Weights of a small GPT-style language model, trained from scratch on English Wikipedia: width 192, rotary positions.
Each number is 500 + 25 x the weight over the matrix's rms, rounded and kept within 0 to 999. Layers, rows and columns count from 0. Numbers have three digits each.

# k: layer 5 attention key, 192x192, rms 0.157, rows 52-63, columns 128-191
# q: layer 5 attention query, 192x192, rms 0.157, rows 53-63, columns 128-191
# v: layer 5 attention value, 192x192, rms 0.202, rows 0-34, columns 128-191
# o: layer 5 attention output (transposed), 192x192, rms 0.191, rows 0-34, columns 128-191
k52:521507486481507485499493505494499488522511462473472461433481494446463493535536505491499461476473543472510519493470461415507494460529486494476565495453522552496480534494522515536543532464485502
q53:490497469463539463512490522542486514482499503517489520506519504507483484527486498487475534421530486529478522513515510516438511519489538498504430530497498473530508521507478510493483534542493548
k53:530521497506522450540538519502507509497495489522529544480513478509483486468475476511491541499517502560549485540512540507499445499477562483473470478495490527496486486473519500509498491439469539
q54:474506471502480483485461493457457559516516505530482503527498493494541488497496501537507466495475499497458516505510497535493516499515524523499503490471492519482529529526498484510491447518511494
k54:499488458522494505486479521475489541507479506509516535476492449520512476470456511511480470510533464499494495498515544558508550505455508501475439444498482502499486490529478527551500465536447500
q55:516512482499500520492453477472526560518460506520477466499533502528490469547505535499530531501489487515450521451481580460525461469464460493473537463473537502515478523481518524486512525496530502
k55:495506509471496518490509489486513540490484507541503535480489490555486462511468487529514479477518482480485554468457525455418458490465537474465469505493513462498531505473479430496523509458500468
q56:540564527502488510476448493496492491477483500484520463450530489489480479497501504562535493484469522551510499506496505453486477495511514540498540515500488515465435491514506495527495507479547508
k56:514521471495497514466517533529502464519527471524518533510462477542496510497510521540537487538483508497489526470527502471473492489523534481511516470520509537521502515492470545563514496461486439
q57:497484491499512507510496468506508468492499535513488528501501495510475481499538475518518455506504519498469495476484475491516479502515497529500505469480496495478561502510506494459500520515517514
k57:455527517497517514498495468472488519505524474512492501518505511533479490495510502551517459505501513514491517497498526510512502482521459531518530461505505498498516471539507536477502496546515503
q58:473523521476520482532469531509519482516511465498476487469540518525490491531441485486462513510503535497533493508462501510519492493502504534515520500456469489551469502520511513523512505495523480
k58:511430495489512467512466472538515505473492487463526486523490507506499504478514471526468497511496508471496514498537515500518524498504501495467501500524463485531492486492524482518512506522456498
q59:453511514539488483506475482496465473491503508444531507521489475506455504497521479473514487549500490484493493481537475529510509545479543505548492449515500523511518487557533522484501457503483507
k59:528496523459488522541458532474516536537511476514500498547513482515508441507499509514464500441459487473490488538573450479523501494486473511482480520514485495476529498503515482498512518513517516
q60:518541489519466475544458505516481447492515513512523530516500494509496529471493492521479488492490505458508500544500518509550531512476518530502505523550502486515503468518478466528495501526507487
k60:495486511507519457514488534447467518486496475543511477504509499519534520448479520513483509503489470499498503493548479500521482486502536522508536540541515500522513458467538526496544516507469462
q61:485496480484539459526514485502563490495505441512498494510528501461447497542491507517441557473511575515534504467490500504446553521499452469524510474495443481485527501535543524464492549431546503
k61:517510479490540439546522521529575465499443506515498565504500531472470502502522493559515541481483525497489490478487510499482520524501456531493482498487485493503514495485512444485520477497575498
q62:538504502496510518542561506479528492435505482485482466490506519535484482529458534510497535463462478481478498517497524466469533508513464482479510491457463502504479493505566496538487536481547485
k62:501480510485477492495514497495533500506520512520485489481493539491461459507510542477531518486526547523519449510448526487511521474449440523516468499485483517542493533474491490522461550522512442
q63:519506494496455531492558481511512511507500493533487497473518531503539488556469485502544550514475516500516453528464543446496520473483484449511483552492462492474493539521492459504505472507482504
k63:518529497485514531475497480508493518456485487477462465493538457459502514471496502489561476486508530534495491467483525517481475451500515547474485537485501489528509537503471483535518466481535444
v0:499529480483504517487486497470493487492516514476539527500531533495479538496478494485484492474498526532533513497536493450463522497480502494468516498512550501566537529510488488530511493502480491
o0:493475485509491476487487488471505484484491467499507496504548524480493517563471500488452488487472458471513550486520469523480484509485514519488433462535531487503504504537499487469524512454484496
v1:490500500492491479523496514479490488477520443514487508506506481482459498521500451510513469507531507526492488512462467519526530501501535509492498493462500530538564525539482504516486556482497505
o1:525512467481501495499477483466543462492514444539501498490507467507513512522464471446470513476529499494486484464477475517520509494491487512486546496496484521508540545555466493559501555516477462
v2:516499528534481495469478501503550470493481506492501541498523539527436438535500547491514484497498530464486508527494540524483525491495465515538546486502480496490455563475525481500433464546476480
o2:511536523509477546490506500547489535512486476516509488514525516546467511473501503497493481481468477541454518478495544545498527474496515515536511480509550447488491531506509513486487501444492485
v3:475493523470517510469526514533446508482532482493505485487483483476473513463494478520476456500491500474497464504469512494487537503514482472512468482513519536472517492522500565528477508505515527
o3:468512478481483532488515532541510460514515499510512519518485495480498509485471519518491480502514569477470483526497467523486523515512500523514495503491500540482511525517510494493459513507454481
v4:460508501516513505449494506490503505477458473512508521506503525541507516533521494489512502498473528506460493510527511481500501515523501475501517478504521485480492498529567495512490499520473545
o4:505507455524515523468517475442456497485515516525522477501502494509484533460449506494539515493477489514466451492504502470513481504545495498478512496474493520511505546509513497494515470513458507
v5:509513552509522464474531487462483517464455545513459478524505515491517530524502481469542477493494479529526492529484508503516528482479499515557523443491484506548576499503511524511532554512459496
o5:498522542488477496529507483484481506496496467506495445539477537486516538570477496501484490488508502482499514485485470509533504457502508512497496455464506478474595521527470553519521525525515557
v6:476493476497483467518499517501510512468507503511522481517565493514533472516502485473559521519495514450503508496506528494529513469491497505545470424558517484499504530460533523510508527449478469
o6:509493450528535476533511519523543514467532548514507484492543492518510466507506480473525547537501489490521503522491535486532527520461495484542482526530543513534509505484526497482503557545496484
v7:516451540434532504517518457537523537458537525503488501468463563498467491515519517465527466477537517492488479500513525532525482505506507492514525473492489523501480483455464480487549534532541510
o7:468461542458472530482525510553491523528465538500491483536467507496482515525546491517561499502523512502436489441491458468479486479505543498513535496506528493504472485496513518529526514505512523
v8:536485478503512513494467519527526495514489525510543525487454476537567508538530470496510547466508530489492483459461499500489559454541521514519488513503489516498478511520513480554499428480447507
o8:545497479512478516499482531520467522512492482484489520511473497458527488506543456550453513508487531500509521498475503494465492510496579492474528491499480532483489498497547532553480477473506467
v9:479516489521504514496518548478493493553527472518504583497507503438507519512500489464494511512496504547513526507537445440484522509460528525501480470503520504517521523500517485485489508519532468
o9:531502455449570493534517536499530497549531477492509507482484472506518498528492478479499511490479491523502536506495512467467531486498506501495503485520447516530470564507465444450478523449505490
v10:483434481491488517467491485479472481548527444541470537463476469514451503536466493506455515526501515483499527526445495516494555468510472478467498506470519513524540553516503496488492506496510505
o10:485479458485534497526517527493456481510507528512447550479478531500499531525510476463484490494497520506477488512463533552487554457484514509495479477499459494497478543468500487475476500465495513
v11:513465506501501529507512528460493526481513491537496480523469500487477517544508498524490474487527493508516530521513527504525518529546498513473488490516478526505512471506539487517519523478517512
o11:495490507492488505521500488525499486504525480508449531516455494502489449522485526518488495468523533503507519510534479546468511502524449541480550485480479524494516475569502533503493486513533494
v12:473470483480522493523521545562542451492478496500538493516465488511458511504482491461528475492488450520496492525513507521493485517489499485499462494487458471468477492526456497520524499507507490
o12:512478537423532499541483528545482503502488475478488478541474585500477494525497506525518492500534466506511513516471486570494476543506506499521504483465502497519486483492515527510503518558510493
v13:475518463495478520518535526490520532477500503475515459451499493482515457527492481452488493519510505516490472480524526525514460522498485545496496522496463503452511520448545510518484545505507540
o13:495523460466469469551494462480519471447469539471483488476481537501483487493485525461496473525485508515514502507546499519545457514532479516521537513483511485479497493540539483482465527525476493
v14:527535501541447504493520492542505530479510503527490554481511518567465451439532502507479498489540492516525523528471473475517504518499462493485506509505507503486471477487564486545521534493470500
o14:486535480508519476527511483547537504474472525516514491516516517495437499439534464476460510456536486478517528466476448496465476504518499503464532485488507538453485465493533499483536519506502505
v15:479507491515539502398556481522478484509517469428533492503515490519526526508541465511529557562453497463482483502503501457507471515460485480514466512520512496499488510501506485511541484457488455
o15:511542486491492516432569490508491483497475514418506503469511512521519455522506516491512512475453524459475490507503500470464488511466491499515479533565488552492516532542535498503474489502501446
v16:518557503466515490468500457463488507535479551450525499503526505504483519518454491518518474522530474498470547521453534538512500511457527497502488496558500484476502529479492505488493519520516488
o16:468562495468503491482480491485531474510476528451529511504481489509513515492490481456540529541498455482478522505506529510526473501468510518513533524548566512491485537513480519519530536439482493
v17:508470481513424510497453432466524504484500445506481465468502504533451523414567506512522452502473473500505503513491529484485515531512498490422515454497541534469455513489501493501504543518511487
o17:510471492507467504518434472460531510531450430517543445448535516502449563439506464469467506508561526523495535543504474520478513488489487515474510498507532547466534537489506498497461492489501493
v18:516507540520507482520472496507513518439491473469498480511480488534501524450525462554511533490474501487528478458523510524505481508495502498461484481523517497511522541481492549471530481506474504
o18:550501521515488500476488552505486513429474473516505472482519503455544529445462504541454534520485473478552478519508509514508560512506506482455469518531497464503483502510492479490508495476485542
v19:463522528512460478540486500518493480505518503509503496491528540491528518453501538507463499514534504493519504533549539507478485477557493536480510479484512481486512477451515522513458512506473478
o19:477497535510485478479483513541532482523497516536513515489496487489530526475500551479493486519495495504530526547541494499526453502518486510506476545534573502509541514450508528467500556486492516
v20:486506521502473540516543541533503493537468540550526480519474462484498518482524479508472495540496428490528522491477472490517459459507472481490497503459490491486491496483498495469531542499494477
o20:465466513479535544483507472502475490526459506499466486510471509489498447485476464488413471486526488479522476515437464489516446478458464460492510520539528460468514449528466464518536535501484495
v21:530473550475506569487559501503497529496459475506533491484528472500490514517509504473510488485486502444495505489501491456464449481501479517556528492465517478493564473515499491507501501491499520
o21:502557533469469538459522472487447529468478466487463519552530476536472521488479450484507487493485534482505516454476503451461486464510465518466491516461495523580496487484486514473488491523496512
v22:453468510452510528500507512518547516472572523471495550502476506496459519469526547515487475520491518501525542469477457501472485517511457461460476509493483488460512470463569494472513522471471427
o22:465475477480504509490523462581558485429525523485507491529515516494430519484470505449470445515475510537499521493485515520502489504521486469449508530468490473521498494458512464473531503474520427
v23:478487514474551527539513540493525517497567475525505478477510512497469540510492499505531524433508496483530461528500478506523466553473497519550471515465519498459488500480519442510502517505522531
o23:511502496480505506514494559488474518500519492525480478513506482487490481481488505543535512518527479485539485541482504510513442541474498521502508507482458450518503498483471458545525498476549478
v24:537513464505495467499531520516513495505474515494454529530525483487519508526465508512490469518511480473487498480514487518558435489544499511484506486490525513509467454516502524528477506523502498
o24:454484479516511519492481502512489493509465487485486531521460486472526529493515502506502485514499457491500461482539468537527498482569518500494528508511524515453521467493490504481491491510426514
v25:501493508522501460534536490480525512519529465486501498465482500445520484510493531525497527482468509567507510542503446479503507475514528531486468488521501513473503477514484516529476508511483514
o25:484469496483485486533515499488530455529493455490513538467465478424524509540491456460469570510442493503564512498475476485521516564523457461486491442543481446499516482490497484507503482465530524
v26:493499520515508530475506516524471474488498453515553507505540477517503445469485536508471491517532502465482510465534509517490478494470526551515497485514490499534530519518528527527514513492518514
o26:526505518502528532484501498520500506486520497494514550497505467490533485474513478488449490563527462505509516462528538511497521475459515538532507492492491475519522526551528566514488504530498496
v27:522481473498513518545492480501493530546528470459514531509494527470444532512526482510502513526522500483486520534523470518454504482487476533506453485495507526539486523500501478493510513488528540
o27:501485486493479499528488454497520521567519521480493532488503532493477452469547486460504485508465495518493499496538493531442496490454490461468529520474500499521490506480455472488535496460519484
v28:472474511533490485507476494530441497503482489492522497535497508491506507501490520505499472513476479483503504505525497470505508490527544488507513549507497484488506498511509528547465505496476519
o28:563501484508481494457474501541495428472493514508517481498504471481496502483469519514481481491465527522508485496509499460468531505504512492524530512514476506504546503498543518509485532513464472
v29:485479464488497482534528504497518488501509479481468470509514496493500457484490543494483477485487473519543483531494482491529493538480462454468487519493505479514472448483509475468463502553448507
o29:540506476518514515531502494510481477518515492542520467513543500504515520475430519474507563473475469558545502534465483484538480534484512504502475515511499444510477417450485478485486468541511519
v30:499504530512505479512499515469505506478527496522519505490523451526526509462543483508496511527517500458474478570463536463494489484517516501491528437511477485571484494526527524472473486513486515
o30:491495505520493487476535509521541479539499490526477491466532476559492514497519523515535504538522486483506479505495505443476492449515504495505493484462483465528480502528499494511477517496494545
v31:474465478508521536487525447453493482488539559459515445470522460472525470494523480458461488459459490502525457511482498500517512519535491511530499500470542481512504531478508445506504594519506521
o31:477523526428533560548495491516527489483530479446496526484500447457492486505513504506452510505481541559538449441532519494479468501485509534515469510498513508535511516487484514507516554492491446
v32:518476515533514505451469488500499522520516508547507477491525523516554506462509515520472550530512511505494522510539456485487542469513519505488453473483433513513477547468491528501454488480513507
o32:523465503530483454492503518487527534471482506514512510496500507495522522499551508533494507476490502537485514506525509485500490500523476509497506460506491483511429534489541476520460540426484479
v33:554472491519457499539472501463429515500513506510539458488533497507465514501475505506483494522489472568526490522508514495497485565503507510509486495470494452507460518486484488515455495484478529
o33:492514450520514525531454501531454490534487481514524489465465474498516524477518533485491506480469510549565519567516454458551453566498456486477511510486464486500454481496470492547474487448478512
v34:467534501537476485545520502541484508504536489493501471565508459489488495521446495502512510472489513508521515517493514521516529492549501482475509505522516511504530510512493512470520479510505517
o34:455496511514511508520520510526475543493552484516482530549527493487498490515447525514533512484537514476526514481490496544505523533528523499490501509519468521466488464488472553456474479484494514